config.yaml
num_hidden_layers: 12
hidden_size: 192
num_attention_heads: 6
num_key_value_heads: 1
head_dim: 64
intermediate_size: 1536
vocab_size: 2048
hidden_act: "gelu"
norm: "layernorm"
norm_place: "pre"
norm_eps: 1e-06
positions: "rope"
rope_theta: 500000.0
rope_fraction: 1.0
qk_norm: false
attn_scale: 0.125
bias: "none"
tie_word_embeddings: true
parallel_block: true
extras: ["capped logits"]
init: "trunc"
init_std_qkv: 0.0398
init_std_o: 0.0
init_std_up: 0.0398
init_std_down: 0.0
optimizer: "laprop"
learning_rate: 0.00163
lr_mult_up: 0.752
beta1: 0.9
beta2: 0.99
lr_head: 0.0173
max_grad_norm: 1.0
warmup_steps: 257
schedule: "wsd"
decay_fraction: 0.856
decay_shape: "linear"
final_lr_fraction: 0.05
batch_tokens: [65536, 131072, 196608]
max_seq_len: 512
doc_mask: true
train_tokens: 681100000
max_steps: 5672
dataset: "wikipedia_en"
Each number is 500 + 25 x the weight over its row's rms, rounded and kept within 0 to 999. Layers, rows and columns count from 0. Numbers have three digits each. The size before them is the row's rms in percent of the matrix's.

# down: layer 6 MLP down (transposed), 1536x192, rms 0.0624, rows 1203-1331, columns 0-47
# up: layer 6 MLP up, 1536x192, rms 0.0596, rows 1204-1331, columns 0-47
down1203 103:470467487491541509493490501503494498503508467545512477495483488511493516489511499485491475549485523469503515549530497509526557511474490496536508
up1204 092:497511497524509472506472489503532499510496498524504493502475480495500469510534496480475501478538517496504491501535508486489461526510451541451504
down1204 096:490445489488443531518518483506464513491495509481520513543475530515512480490465526512511501503476547549485505480500503524448521527520486453570500
up1205 096:463515474506530492466466483483542498504501494528539470521518497523559481496513514484523495485523476474502471491485505472519444484460501500520488
down1205 099:475557480536472475528522499543494508503471506463471546495502517442474455497482527489479540533478489494520469521541502508482515467484530494477524
up1206 081:490512479487523511473536464507473553509511491522541500490531542492474491511476478492483510485489477506506470497497478487458495502457501478514486
down1206 082:474516482511494511518485488494486506527471540532499508568520523503519512502512526431519508497523460535495563539532479483537545501467523523512471
up1207 101:470512512507506514506511484442500494503486452526553515520434541508488482512464530470520504452522520478524500491519478509496475462502507482485508
down1207 100:535458478533473502512474468538465529558510527516519470496541489497498493483554514570498482513500513500521496496488504477518504554461497520468540
up1208 089:502460504570506502504479485521500488544494532511477476525450492498529451533469508496474468475497485524482478479465534549491483492442500509504551
down1208 097:498503491472502496488537515496519471490504469495506535486502485537470562496558484545504504489509504473505478528519513509490535507520495507505480
up1209 099:501524521518484502510507497474499512506531481470499485507513481542496561471480489484530533500520505495502486470548484438531458517522482453465505
down1209 093:515517518483522483552495458525530517486501479487472501492569510466481458529488474513504504474476493524515534531460499531538508494491493471486492
up1210 103:527499502528504452518503529536519522497519496517513545532520433507497463439430532463462531526491507474502496498516490465503509497483464480515474
down1210 101:463503507470540503492528491521511478526497557483481497491463501478527495498483487512496499505536500507514525529473550469503483551505499522533517
up1211 103:524508513535506479457453508537485486502512518488470514538509474474488531533512527483505457506520495519488498515496485456516496474520535463478523
down1211 090:513528478503480504511541533498520485520509493539452539561518504529444471495529462513492482485470489512521476495526470478494515480455510510505505
up1212 104:494516527461530474417477484500542496509490526456537530511489473513524492499513504464500496482464492507477480543503511512478528474466530462500538
down1212 099:550488459485543480504516498467451481464512503533502500515484522467538507506563436539466498511504492491510519458542491534522458516506453492485509
up1213 110:491494472526476505485502493463519538509516512491490454520517505567487529474481534490507471478476488488460483467505517459499500483527503440496499
down1213 111:528475518510476460536515493500517528532511473513488505544530494488491523525515492532452523471512523511547499504477501505514488472548497489542499
up1214 090:463468442486483446544475504462515519495489499513519473513456484564476503541507518517480496531504490480475473511548492502532469519508509486468498
down1214 088:506465470498486539490498452494545470468563510508474536526495505470516436493476514480528523477538508475494555492517511529534556486538554523512515
up1215 104:474488555460507474532541498470486508498458521449519479503525483509452499505490481497503505492500533530514523471487490498481533491517508508515501
down1215 104:536489500493508547454478447545529553518479471514441525492466502444503482492481528521487500484489441509533490524518519533501503467502510504505475
up1216 107:533447505515530491526486491508496503505477559558502499519480524496475496515472510462515482451487472516504523503528489499499508435505509531477508
down1216 102:512484478532510468452454500520480476517503498483480493508483517530570490473518516522486540534515492516497483473497491575497535494472471458502496
up1217 106:463466517515494502530516449510503533525489488498488483519458483512480473511498527523495533505545533486509493460518524473526494499516465484449502
down1217 107:491517487492532526502443445507504501460525486515522503492526492466509497511469498514480488490480456517495476476480522487498532497438510527525484
up1218 089:482483457479515504520492510470496567501455485495499496524488481509492493500475467466509513425496529534498471490504521520501512507489495494484445
down1218 093:496544509526513506483484470495537496494504474489510527532527533484482500511488559523473460532503464455484519438472472489486483501528514476484490
up1219 108:452500471486494490443526485440517536533511514498560470506451472482526519535472492506491500473526518524474478475490524505507499477463538463498489
down1219 102:469504492523549554506536494513498493481510507489450528503503513519498492476469509491541460497503478532463484554489472518481492499492493509518496
up1220 088:484533545498485493478522511484517528475495466503547495485526438489500515503487488483513509512515535484469495479467489474527473509524523492449475
down1220 096:484473492475514493512528521506514530491498531492482523518482522512496463494488501518477523560483501521493496493513475469470545468467467533542462
up1221 099:483439496538560525518511472489510496532556472519500483508502446478498460442525539539517472474491505487493532483470515522502520540524487517512479
down1221 103:527510478473476554500526481514452560465442518479454505530470531551498511500497478475466523521482512550493513528544497471504456476509562503469495
up1222 106:459445501486512459526486486448520528550519492526492444485461498523535530525509517551529504484532509499456475511512539460510498509513457487477504
down1222 104:499476491515474565498503518464505540489545531527520522484516528486503490482503514496486511520488497501539532493497511501493545519518533469488491
up1223 079:476467498510507493505489515522486484480509449492520504554459523532537518498471519474494531510502475524513531536561483551515504446467469475474498
down1223 083:498536480513516508522511503445504502491503535493463486511528481483465443514516516533469455518482534494501533487485531473503460515498504543492494
up1224 088:468512500485480487442467528474497537492502510532479503524541455490449462505513527533438483488470486544494521500504491473501441496488437495497462
down1224 095:476518517478498517540501489536502464554487473513522514541540547503532547541486492496513545444497466538486497496503537551475504481465481452462493
up1225 087:501497524513520498522504490484532497474587502501521520478512449495512486453506490489482455479515503482518450489507534515496494515509495472478523
down1225 086:474452506460481478484494497502461523500502496516481503534526527483545486494507477544511525519490494520468506514509479531500536453535474503479535
up1226 112:485489489480505469480502484527528528521496482508485507536459496492524457482509492527532465510560486495480512512552491518525445485479512499527530
down1226 106:505526512518504454454500520569527506475476456502505503531490493490503506496529516520512474499513481509535503503510474517538469460507500492509522
up1227 107:493493520506489497512481452528504536475510541489490523537513515473442475492497502496507461448540493515530491471482525502515503488499478502516488
down1227 114:495473504501488501509494487443534531447520502506520483475479499504498527473498516474529532534491451508515514528477480495517484523468485450527489
up1228 103:525500532560527518493494486460558518489446496488489554470471480507486459492477512532504521507486478510465511495460489503534490476478490473483466
down1228 095:495476470482566535506498490476493522448501507495489463432514477536511476517479522501503501520515488528471479540506526510487484483521486529490500
up1229 108:477463525536471481530486485494515523520513526525527491503431510489541513485480494514522491528499498497489488423498510502494497490464506513481544
down1229 109:545493470512521527441505521469542487493491479492499483541542511526487458468526509492471515489485511522502511507519493508501491480521503478484467
up1230 096:511489508501478497483492490505487509473530531485503482496499440470486482492464512547499442453515516487492553454514545469478478452496501501503543
down1230 091:473523510483529515499490517504496495506506494497498514458478507477493469517495496493525524484516532475538467562493439508484482536481490510528500
up1231 106:484485499505479479504508506502526516557499545451511520498505504549491503490514470501468486561455510521477522509513504481497505471505531490488503
down1231 109:534513495529468537519473503485545506471488538482490491497473474541539460496483499469493515487542475492547483485498431506505501548520489500527501
up1232 111:486526549506489483467491494504468521541493469436498489526478465514518465486496487551479459497551507476453509495525516476479511448465500510466536
down1232 105:479494483502506570532518558488502469488493541509514475507496519515518482502495503504512485508476501452470495522441483503532529539556484444544511
up1233 112:504461448492485503472558527456528531495487492528486498502497500463493507521475510520482491476505498509507476488488507452498509478450459471473487
down1233 109:495484473504547510475554501510462485485496483453463481507500515505447534517524500499532511473509550508488522491522461508506499461509539503492507
up1234 089:541470500519498512496495494521526514525505496459507520516462501523529473515492513488492502489444489498551519498508513487512461494492505499504462
down1234 098:505523480486475514504494480475473492494500441537510485478567496440509489462532492483541511446529571513484466498489478507481552519515500534488524
up1235 096:493478520547509483502498514465469520558529504464543462501452471470448499460497524492494505505503502467506453520481499500520520485478451477499521
down1235 096:490482515433549469472461539489534502522493500543517484488499473528521523479462457481505521476494508446522537517479512549528507519497519527521490
up1236 108:489517486515534462514535504555511532532510522519549499548511473511458489453485494537499462512517494487472478500526506481530478478501530477491518
down1236 114:508483511480451482516464480432489501526486504483481524462471487487514497544491505479479496563532521550492509483482526512487471516491544490508423
up1237 098:484457486528515474454518498505508521483507489524525519500466522532513514520498495490532513563514505526490443453518528503486480435533491530510451
down1237 092:459553500512497479502519483473474494474502477525482471519479446518532491507503493515490513476510524468494501494521513512482501519486497506536571
up1238 088:508466496472518483467518507498499550494482510521505501487503476537535514490525462494526535452455524501523459494502501500521476519515499458492502
down1238 093:474517498516516515473461509523521458507504494485495502522512494478499476470490535508549508503486467471473559443532543485504514460514502528488476
up1239 115:479518510524542492493478481514534490506468497513522547561451473499525483472472527509463488497468486490502506490520557456522481517489471471442517
down1239 120:540499526532489499487471481556535493465532493533512469518534485521492481511475488441522484485485510492509508512511498521475471501474537506476522
up1240 102:455505491529530513533521499469473503509464529513508480521494497512490515481519521499491455484502505511465481466515557484504492470525519486465487
down1240 104:496575508527479448475456504511473498495514496512482513479505487513462484438496490545506489517526515464541459476486454513522513520517493535505531
up1241 099:456503538515515482474476473480511489521492539503516502547491491512510480537485485502453496508478547512494462533491521542530513490518511504480473
down1241 096:549485475508507491482501520488450493466498486483465520483529457483499506494546505518505512502533468525508506497493503490501513479469509459496568
up1242 101:529545463557484515477509504510464514488542489486496482470470506553524470455510538519494470479464502504497450492490517497496456525524493526479478
down1242 090:491484499476494513541495528512564488519486504504527503424489477488523527495523504462501479511506503474483529527500483488509542476530508512497508
up1243 093:464490489455499457510472507528540516488523505476527525529483490506528496540467529462469513486537503491479484482499543502517458471477493504548465
down1243 095:548515531521492542484477501464502459510492491513522489475555477506479484506527492528545483417508484495532525516491470515483505538532539485482495
up1244 102:531498492580479511463470484479516476523503513520495507534479493494466515436493501500497505483511513496509519474500526489552493482501520514492491
down1244 100:512517510475505487524528481505491518510490488510467494499507458535505489475486481496503510521493502499471499459494480527509516502511491482522516
up1245 092:539521536523507511487486513476511497481479476493547492476476465476526509489505507443489487512494519487513485512528512491551513481475485430525501
down1245 098:521490544483487441515489524456504512447549538465473495528562500498520454509483493500431497487531502514507503531491516489483478489523478541505506
up1246 096:480497476519517522498507508506483489513543498508580468515514445475444476502518508488491480508502502502494466469505509519532491484487487501523492
down1246 096:490453494465443509504459519493515493532479474467461529494533519511525477479469518469523474474492542474484511525494463454486496526465479486518503
up1247 104:506518509528502486508562494518513486524512508500538519511530477491484480537466471476496532467495517493502526477510466501510477510482464455467505
down1247 105:506512519478540521493494525473492531500480446491535488486517475455484525454526544489524511511506525516472528543505497520485525540514527499491492
up1248 114:520492524547542501479505503458507581531471522482529520520469458493495489469501489445517514512507502493481494469480495500464507475513439477493541
down1248 113:503502488471506515478509522504521461491503516510545524515482528512498516520522484507453514477503476494523478532512538487508504491497475527449484
up1249 107:471489515506489496500454491496544525507518485531520537520527477490472507475532510464532460514524473535470487508518467483520457458477461463484453
down1249 106:508456492474493525509560523504461495500502487495499506519522487485492471567489463465520550475515503485510518481538517478469556499519530529514474
up1250 095:526528525475542511508503490488518537541505490455528499517497501477517514481501454510495518477489494539500495512499501467545528473447507521492522
down1250 091:529497499519537473460480489479487490509447465487440491494522553483536533483503517538490517478498533465557507475491496521495483456493459489523480
up1251 096:483455512519521474450488505538494489506516522490509521542516475482481504523451553526517488480517508513489501503504488461516455533522485482462523
down1251 102:516490505505481519508483491463491519485478501521507481522511512529510484449527477474480473526464466540493458546557466493507469533554500522512482
up1252 104:457470495499520495503499481469533523534523477498483508514478455494478468505483499513484484495502512508496493463501523491470477463512442532463537
down1252 111:477568528486523525527461524479526490493500533494530489467532500480539504442500486448490497502464485482458538513477470490542475517505538466516478
up1253 097:476459534538488475469455472479498487510501469479529497516496519471479489512517512473492476470519530495476477508542469524527518504539518477478559
down1253 091:491494479478499501498525519572537532488504533481471511469492522546489530480513469521514500499516461529495490449460516502484483519468490499496459
up1254 098:468540479526458509488481466529498536485505492498504507482544507485499486478489485500502521531511531503464502497441469518522525488529479501515531
down1254 102:517498532505516442568475536467502544496526528479490491519497467536493531491534472504520466512483495508492479483488535472458502515524505465502496
up1255 093:501521459512507524484479482473533520503513515445489466504483494466442492473512473523469460461473528526470503486569484503512488484505510506477496
down1255 098:502494538489509467527500532511467515484451477509498514502492510514536516501471512506478515492514448525525460530452514461484515473513512493463506
up1256 096:477460515492476500503505478488504549477545489504513486525500461476515456511549498536463513515500522508443501529505548482498497511474528494468492
down1256 094:530512493491485533493502504523461511522462524510553502483500514513516537484466522527522470488505482519544498495501439492495471494513478501493554
up1257 089:507525522497496477476470493500538522512512521468514455491487485518539472494523500469510516506461563485455468480501497510542457493484472468464470
down1257 090:503481477501539478538487494500493507465479483498536524497537512471465483550481524512501473532498496461455500527529464496472505478503542533483484
up1258 081:468485536488545515477519514496515539507512512522547511468511467509464497510493473483504464472503504537515461492502515512472521465482489507520534
down1258 090:494493503499484505521488509529483481521458489528463490542514496535564525514494509519527490490487494511506494472521510496538499529475478529475526
up1259 102:502457531510484487474475511475457484525516512520514491538487474511470547499488505497515490532483529485500527414486495537530520469546473465493513
down1259 102:503501503495528481528517485476529440466490480509492518474488481522533458532544484454531483448535475520511516504522501499521488495554497539556466
up1260 097:504460520505512507510482491494464496511477553497506498504517462506514505503461499501487482458498517544542529476566461511501528497484480481492510
down1260 096:463536449495495459498491522530498506500461449497467489524478486534514515492532513500479483512498507532485491508520501488506481482505516507485504
up1261 087:473435485485456474488480530472476508522456504523506486505515500474502479503447527511500498539530529474477478481497506477499438494496529480529508
down1261 088:460486505498480513525483500522479531532521507513485534525545545520520460505534499483526477525515514559542487467521524533519481521497493493514494
up1262 098:461527493481528473492494487531518494505513465484482501570447501545471490479459508453487475508487562500529441510505516500506490506509515502509474
down1262 086:520530475495487491499480497551479491523513503502483487459565496479530522539469522466500458497514464471518497520542474424486490497533493503535493
up1263 094:460481508483512498491500460492505500541494490531478476550470529505544485552503493490516498484526504492490448481491496495509493506513457502512506
down1263 094:520522494490476494475524499514495538488507512510536523474505463467485517481467544472493535487506523522520533492447516505505520517524481511460459
up1264 087:503439506475529487475525500508546534521471501502488497505494503512487484468463503468515498518465497510502531512522455443504501480457487494494431
down1264 087:510543496553476476484489532495449482478537506459448478509491518530502476506512491530490486489533503480511490508507525555548511560489509488488510
up1265 099:500454482527503512511491464461510502537467510485524473489510519503507520522461471502516502457468555508481495501507488505481509498485499496489531
down1265 102:466517488512541513511507505483466501509488491471467453527490513481540487535509546520527518505546473459512473523470478500471465500477543498490461
up1266 087:463525527526539507472508474471488515504497497512498463500446482508497480519544504526496478456494465482505477514515529475472523448502510455465485
down1266 094:498492449485484527526460492483523530484504483490511535501548543496533533514468505496503482507501511510493475489462453486534471489483486559532493
up1267 106:461505518500500510516511418500490527486483533489490489517521515492506488488476508503516545509539529484475465491565509534498493500538487535495495
down1267 109:488510479526495525520528507536487552557515532509461509487520514530490543504442473544490503513462498527503521525493520480471505480489516498521463
up1268 098:497464577522476463497473495520483510469505543508498515526485478494517506532496531471476513470502511458449540502521523499512531504465484528514492
down1268 096:525508476490546466512517530494468507479537491499487480506516476470505490437474483553511473527492506522509459539479522469478464473500517489470516
up1269 110:499513569508549506465470468464493511485461531483480512525468473515529487445495461512480487494478544486504484491527474464519492512508522518474475
down1269 104:481491534484481518507508514483488476511530495497460495462531500491518512461473521508514499543500535527573506480501438483527555536507524483477507
up1270 093:491480498495485503473509492507494526477566495490501535529497470483496535522534495515506493471521497470520504498500462534483455469478524509530436
down1270 093:488486455487539481459488545490497496521509526488466518522490502551502483498535506486484458520480498548498521487484520518484526544513476515512496
up1271 105:520461524486476488507495502478538493518526481469501480523476528488470495505507477473502497495448487449521554490521513484528477516433531480452469
down1271 100:517507509528470512516512480497467520496504537532507477464508484505513501542492499532453475496472552509502455522511502531483487447520502518521500
up1272 098:488496528495505482505519504502555538474493477482528486515490510515492486474531533542472513496472464475505514495528526473505501478464486506516472
down1272 098:518484422526479494470503549516526488474488501508527497525535481477512503503487522497527483475501513485514446490487485508486521491503460478500517
up1273 093:465439511505491501525490509511475560500524482472522525498479452553481507482507490504490494500516482518497437476526509496490477507496477502451522
down1273 097:500473499501524490470498501506517494519508540513478492559524481489561499479471517462490501463504506449501535544493518493506504499526508484497530
up1274 088:480499550549509480461488482443543528515519503460516490500554447472472519485499490525476481502491494486475496482505526498513487524476488490506512
down1274 090:511500472500492490530512520489458534485506535511481512471480522538531487455477488474495526511509505516513473522522516471505474467493502514487470
up1275 109:463480489510504445463429493477558510492532443521529497516470510543470507495491514531459474494518478488503473510514499491489502493496496461497504
down1275 112:458508533497538495523508527513503533457507460496485515524545513484509510557566519508502489472540482495487489528461479508546498473479478503499490
up1276 108:480536529546484458514495482503497526513485507524551507524459483500436521528513504464524482480552530532515483493529529478478427479489493472468516
down1276 113:499503500480520448484496495515502487533486476504500513557506506489438480503497474481481548481544450535484509511519482460500508561506529498505464
up1277 091:531531494500501465469529527531542508491510474483491503504451463521505456488516569511456491496485483483485500525496504480493462522486513451484510
down1277 091:505503506588464530497487514460465469514470496498452508525492503499523485496475449479538503477503514524475495520484488519506499549498535525525494
up1278 087:475474499517533515484496478522522513497545498502492500498521544524485499507458484501497468493468479494471514502494443528488462487478538457511521
down1278 095:492484480536492502498539539492450501553479478498468489440489476505485478501525469504507519535517497517507495525483541469510523524485471478495498
up1279 097:469501538523503492500509507506457514497528501531503548489498504517514501458504502480519469473483471513511491475495505489517470469512498542500536
down1279 095:500508457488517449494480465505485509471496492502496509470515480467510494495468509550505519494536499513478538511440511505509493481467493482509466
up1280 098:510467472489510495476516496467487515530512509460505523509511508538509514479472499492523484535476485487515481468498504511529461531500478478500513
down1280 108:545510441523496517515514480462490523502516517533531476494523483499463530477501476506491513465497489481517475478518509493514504424519524506480441
up1281 098:451474521518485462517468475539511492466460505476486484513473452508499508505514529470516481469519491492496500518472476502519491528484489489508462
down1281 099:527517507477495509513473525470498496537529502534539512521509508542488530524538486521516486511488488528516493503509476489475533521491499502509505
up1282 091:506512518537516462516498451484508509467479476495520492505519499543519518475524524449494520501478524532521517491495504469473513484483485528510470
down1282 092:439506505507514512519511528518505488508508514504501489496463535496492483533510505525544470482474491474522528472524503499516511492503479471498506
up1283 103:488461523498514495455522523508494495481495504446542505524512485515476497428499446520504504478479518519486491465518512520560516517506507452507546
down1283 112:514510492480505484503527496466549500513552484521499513487526526518496495512514489494548477530522530530505526480521476489498540524443496516520508
up1284 102:505498464504481505489527458510503520465479509490537460518534502480470439548515477458506484507522517562477472482524490460491492517487464542493472
down1284 114:516479445457497505519523502532516522502501492467503503515501491551478525517502491530487523542490513531466494500450491444522485516487499470481494
up1285 099:501503498506508531476468491525508498522528488468528452513472530511494509542492521532505489497467468488495487505484483507474520481511463525444510
down1285 104:487501503495484495540471513554505522522479528511477486446531463516505443472515451499476519510507516535474492507527513514498477517484550479521521
up1286 080:466441534518496499469489519485495523491525492497479523479507482485485508485472494491491487512497490432517505513471511521523493483493493455487502
down1286 102:517475464492473490518505518500514471542477522542522503592511508533513470497499508490504524494505468587434479480505495491498514528484486520524472
up1287 076:491464523500460476511493551499500539498466546511531543523530501480484524543516466483499522557500541538510529520542524518505492443513505513480478
down1287 097:515524483494525541468523489526508462508499498490490495489485505522529512458475533518536493457483457470495478479431495479485491542508488465527516
up1288 097:492486496526516512458527516476512528528471543449503495479514487515464526476464482526529504489477511530510490487480480484492470519509492502499520
down1288 106:515528490444459486507469453526479529482528503496432552516525506499492456518524521507511546521496486454489478518497500482492488492488499455507505
up1289 108:501499521556486482462456469478481485488500514498473474496476517528510495504462490506449520493481536523531513472530457474535503443471497464458492
down1289 102:522486500523506496532495511547487519539518514510518494481532495508521479504487487490496510485527533512484497501530542490495503483494528493559484
up1290 084:469531476493517512470514483491534568456530510530524461494494524482540468513508490500464484506452511477508474488528430455496473455526562506483516
down1290 089:515493518500511517503500529514505435518496482509497520478508496522421498533500478505507532470485547477521467536553543527465548523470499451472502
up1291 097:493470488520502501491507464530497486490479486529538510530471464501518489462523494538425461506493514501475512474501538480473530502479504516505522
down1291 083:511474492503492512498500502496467510452513468486479515411513487494486516502511502480506521483496514479521525507452486491486476523504491511501480
up1292 081:492518553510497469466543501511525502457483516490497472492498489496515488516466489470480515488496529471500492481470481476563490504462533482449490
down1292 083:522488486474502483510463507465537496485518527499526526538488513525553502464499500497490510534504475576485528524523529455480506490499472486553500
up1293 084:462490512521475484537514503483525475515505522499488467498471466471510498520545506512464497499528509537455468483490524503530490472476491483496524
down1293 096:454494518454504531522490513496497527491544470534527515496526517516512469511467495484553461513481500524490528508537484497485502477486503505485491
up1294 100:490504485478474506444481490543545564518488532518534474513451470506546437492534494494493480479541474506499525480511551492480515534492520490474485
down1294 089:485455505508506488506491529493524508484467480499530484449503532512445486503524510468527532467483507462528443506501513488525458485533469505572503
up1295 077:526519523525514483495504510542510470475513528482504474467496544523501496508455500485473501507517495450539490509493490496517478476448500511492473
down1295 094:501467452491487471521447469470533518514484447506509497568508502493506502490503503503516471482483493552435522477523492482517547527542510522490473
up1296 109:477487498508493494478461443506498518474529493476532516505504496512506559534481550523520495513499500495513517502489481530515457486478486490520508
down1296 103:509513501455496504511505496467530473487529495508419505574511508520507520493503492493516466545489492522504526489494528526485495536517454497469487
up1297 101:475441514540540465461501516537454525495498520503518532502497518481457538486486479531498504450478502485513486498505481484492490529520522538498503
down1297 104:518475472486504498497536498517560515526481491510506506507483492454528529507502503529478469522565500480492466482530426524503499454510505490555515
up1298 101:502470508498488521508531488457519501467528541452518542516454481492489522480507475482462483453476504480472535527466491520466486476482476496471518
down1298 093:465478484513547500490530458492490523494510521507535534491454507506534511481472503510443514486495484494522505528499485509491481513542544482551535
up1299 107:501483505501525490497484437559513521559480506493504504547484460481513474528518507520485507480505493471511522480506538543510486518511454497483486
down1299 110:509505506526461490489488508519489510514562526506493481498448511520481504509493512490513517496513564488578525516495515510446482522467524477486530
up1300 109:494472505482521493427501465506475498508464499529514511524490533512485453486518511503505500468542507485513510483478498505514424509448505508495471
down1300 108:513513515499512507501525509519523530517549502494472512504505440497487487493441479500507468505494507462496533489491523496483519502465520492481536
up1301 093:518500501490535464496462452481496516513474545522505454536492542508548500510474480551512538495546516495479526491518518467504462496520510533463482
down1301 093:480509549472501559473480537537474516443523466503473514501515452504496478507483493495485548531476446464494464523446520462489467492457483536542491
up1302 101:466500499525493445492506468487526516528525525521507460534524486507500466467513512518486475492500482461473496508493549482532465505463483489491550
down1302 098:501549516469508539490493488512507496482508460476496499470425524504451520525556504476486469528505494554499524522535466465504522476549527537517483
up1303 104:486509523549515460477488483480512512496491474467526509523501533516515485502511482469485525509503563539501505499486529472494461493505484480496527
down1303 096:500504506470510510499499529525476480449490471506483463513528483466486492479497468541424496492491449497500538500550465482507469464532531471479479
up1304 092:533543510544491526527503470514545528497543501475507469512479504479508491489504497449477458467523500461535491475510493501511498473482552455501528
down1304 090:484502489521530492507511475474492473498495478493526480486476499554482533455478459555511523517483526537515507521508497511456512510491502517459476
up1305 101:431496495523488441479493490523520510493510499512516499497471512534510491509505561498498463461490506492482512485516535492486495491488460461452497
down1305 101:514485565522499520455506560475469524514466481500521456487487461477541530500478462489518521460531458502531491476498496558521509480531546478527462
up1306 092:520499500478504514499503487478487512515484513504490541517454490535495500506515493436488462484486459461462476507520504508537494460507487504507483
down1306 094:500463547509491508522508474504466500545510495528525462475523533475502523508505525512467489492523529530474501539508480515481490550494559494486484
up1307 108:477518494516492506481514493508507525489514465458514510541463509506483488484510536504499485496518509495490482518528483487520478501467481536510470
down1307 109:509511543464574534527528490453515501509460470468463511511497505506487495498483489540511458446522519528485540506494477498486515504508504489486500
up1308 102:443499467567501514520431514515542499527521515468509558527492495526524497541482477486471497504469529495517481485517490518517516515545504500469509
down1308 099:494467484427524490459532509480446493469492514504516472522518471513496480462552480496485464478483465503510473538474539510516495465492505478465486
up1309 097:481459469521492478458524460503512505489507490504497496501523443573485533510460528527448494506535485533505522455496503509453469506521482510507487
down1309 101:495476481483518524504493527551477476495507523539523483497478537463535451521530468475513523477482561480516494483512441471552541475511511496488542
up1310 083:529473532459486516441487510472476527548506501479511511504480442498467530457497522476476503497495535508480462505496501507499499465489449494531506
down1310 091:484512498496517503535448520493532438493491481519486525533523540505533490488494448459519476504482534510491533482493451488505529510537498505476523
up1311 104:477494493507508537494479464514510527522523504506480446499500480485459508500505518567508482496483506514497436475508480504530497481501470531449455
down1311 108:497509533496515411495465504529511505502556522505508520479509512525486423473502482543471488503499495512497502472503507526490514466515496525507486
up1312 107:450464525521485492494514490474526575512528488501534509513475482484474529541482491512501458533500546469496493493516503504509439465463476495489534
down1312 101:530495494482486484515532477464516489504493525516487502479489530435533502499490478517512494476506468502490517509496557504507493477432485509491450
up1313 104:454467472516487454516501500432513551496487506525565487540498491512471492496515534458503473490532527550489483478512518478509504453463458484504482
down1313 102:510494467511522496482497529517541465493528483477515564524536505500494514451511515513497494539538466512509499531490490513474494498536499485488510
up1314 110:526477489518490455502489499514506486504500496513521529486494513539463501459497510517492487497509468521544494545514510475507494503497505497451479
down1314 110:500517502504505498532484524534466482527503519482513525502488518504511535497520476502496508535544522498486500518519504476490503500475482469535483
up1315 094:480505489496578491509519518529510501505490495532508460517502494529509478511487501468457461438516515510533501492488475453486504491492490512468501
down1315 087:473490475495504559477520512476457468504467528512502500539502495466442525469471492476519497504463506501461514493532592503489517483443507526464509
up1316 091:508501483462529446509497452525522511541498471536492530535489528518487507468506529499490490480558496473530517527542495493560464481490465490470508
down1316 094:504503504517488565473522499533512526528513505469484492471467478449465477514504498522513501475467554540494491476450498537459510535495486523501486
up1317 095:479532495536538489436521485516511550494498528498488484492503491537511466506479494515446521486544491490468490516490478493478507455446523495496525
down1317 092:495499520550515484506516515461511524469473484476553525530516530478470494485496516498551480516504550505489499467493515534517479521527460504508477
up1318 080:528512468495496461456469500490523495500494541492497480503500453474481473498499517486469502512492537531496507503459519511546424507474496533514465
down1318 096:484471496486504517522492514485500527508520497536535536484522517535520503505463478474564492491494483526515487463561497507503546535500495480488487
up1319 107:499482532484519480471486503530519501489494478507484483550511518460489464470477522474524439496547479540501484502543466471504525505496501467507485
down1319 109:504491482489486533527510495507492507504546505536533542537503487526482487497477519496515476550499538463509484479541465498487484460506495476527513
up1320 104:516505518474496457532502449481516528467492545524540501522468482490519483497554512525506507515520509532499504480522522462497464477525480513472543
down1320 103:504453493531510500478469514481542504537494484493479510490498518453494490473537514523498475513466508451479476532492531579461524524507477480521475
up1321 087:507467477512510495496512488486495529512498531485507459503462443523513495501502445451523478486471491517483487511520486493479460507502516495481490
down1321 096:479531482495502502515529543541470475507491477516523476498468555464550509521480503530500499461481512483519478507484521481475509540542477529501482
up1322 105:503493511542511508539464464515539505529525502518523522531455500562530505450490505494473498504514454499478521533471546471543468506474518481484501
down1322 102:454532508530516457491495488574509491522499509523520499505539513521491502484566491488490531512551524493495510509548476563491485502538499507486488
up1323 101:506490560501507480477514480489528521513472508492517521489483486515497488483483518498493467494503505500499520519502474499505505513511480514480497
down1323 093:510505489496509481515517498520523489505507508481485519522561425565468448509470485507489515475487522471505467471496513513498470490482524511506484
up1324 097:498486512479510486478527473519514492525493483483509532488484505505502503498471506518460436504482550543486510517557515491474470503469486528528524
down1324 102:487485523453504495502474471485526487530509514495534509478473471554500540460526451501486499500504463498530505530517481504500498521562489504489456
up1325 102:487525497522471487523495490504481526525520506437500498489504524497450505510466480489497475513499478543490508508511537522544512525495500488475526
down1325 091:467461498504515539477536542469478479481477510499547527489473478508470501512525532512514499501526528513474473465490501530512471492463456513501486
up1326 094:549513508499504523504491491511493473460509497477479512496493467478522500513508545557507467476484480506479498485463469488533527524455556485496524
down1326 081:470494500501492560514490511483524476500523502530491504407496495531496501495492508484481524513505494484483511512506483488497495485518483475491514
up1327 112:497479474553483493445512468479482551505533528474529507526501501492528442464489500502515454499514505519503479471539491497521535481519503475518499
down1327 114:479538493526487535494537545442523504490524527500509470530487525465518555481498503469530478505466519479461524460521517561488519520568467478516514
up1328 109:439477529505556519503474511506535475525503490523499536523503477513455514492501560490517456481508507524490464518508504491459520500505484494440478
down1328 107:502462522514517497495538457499490516493509484535486516510521507512482506532519521493517543487462521478449492475480509464526467480505494511496499
up1329 106:482532480551489494522474501496535536516501493520501487533500485504540469518498509429518542465509516515441510468495548511503426516476468491490497
down1329 106:487482537506460514524512552457506488496551535483476492542489527522520490535519537501489503545519470549465514507490496482485522516511523516540483
up1330 107:515489492492500500459524519499514483517510508494503455555484513549477483503468545499502501433490458506537495516502456465494447509508479503528475
down1330 104:490531461502518518484476505544503541514496508507547495504505530541503501448520473531456510524511471527490462522484499491499471540523506448510488
up1331 104:538460479583496504497501471516479519499529511480534507506502462538470503446464505474490472460468507527471478496480478505475518492483482464538477
down1331 104:525515455522496558527510518470524496456503560499479466541507519483554517555468502528513533508492475495507529494509543497517554473487543534519511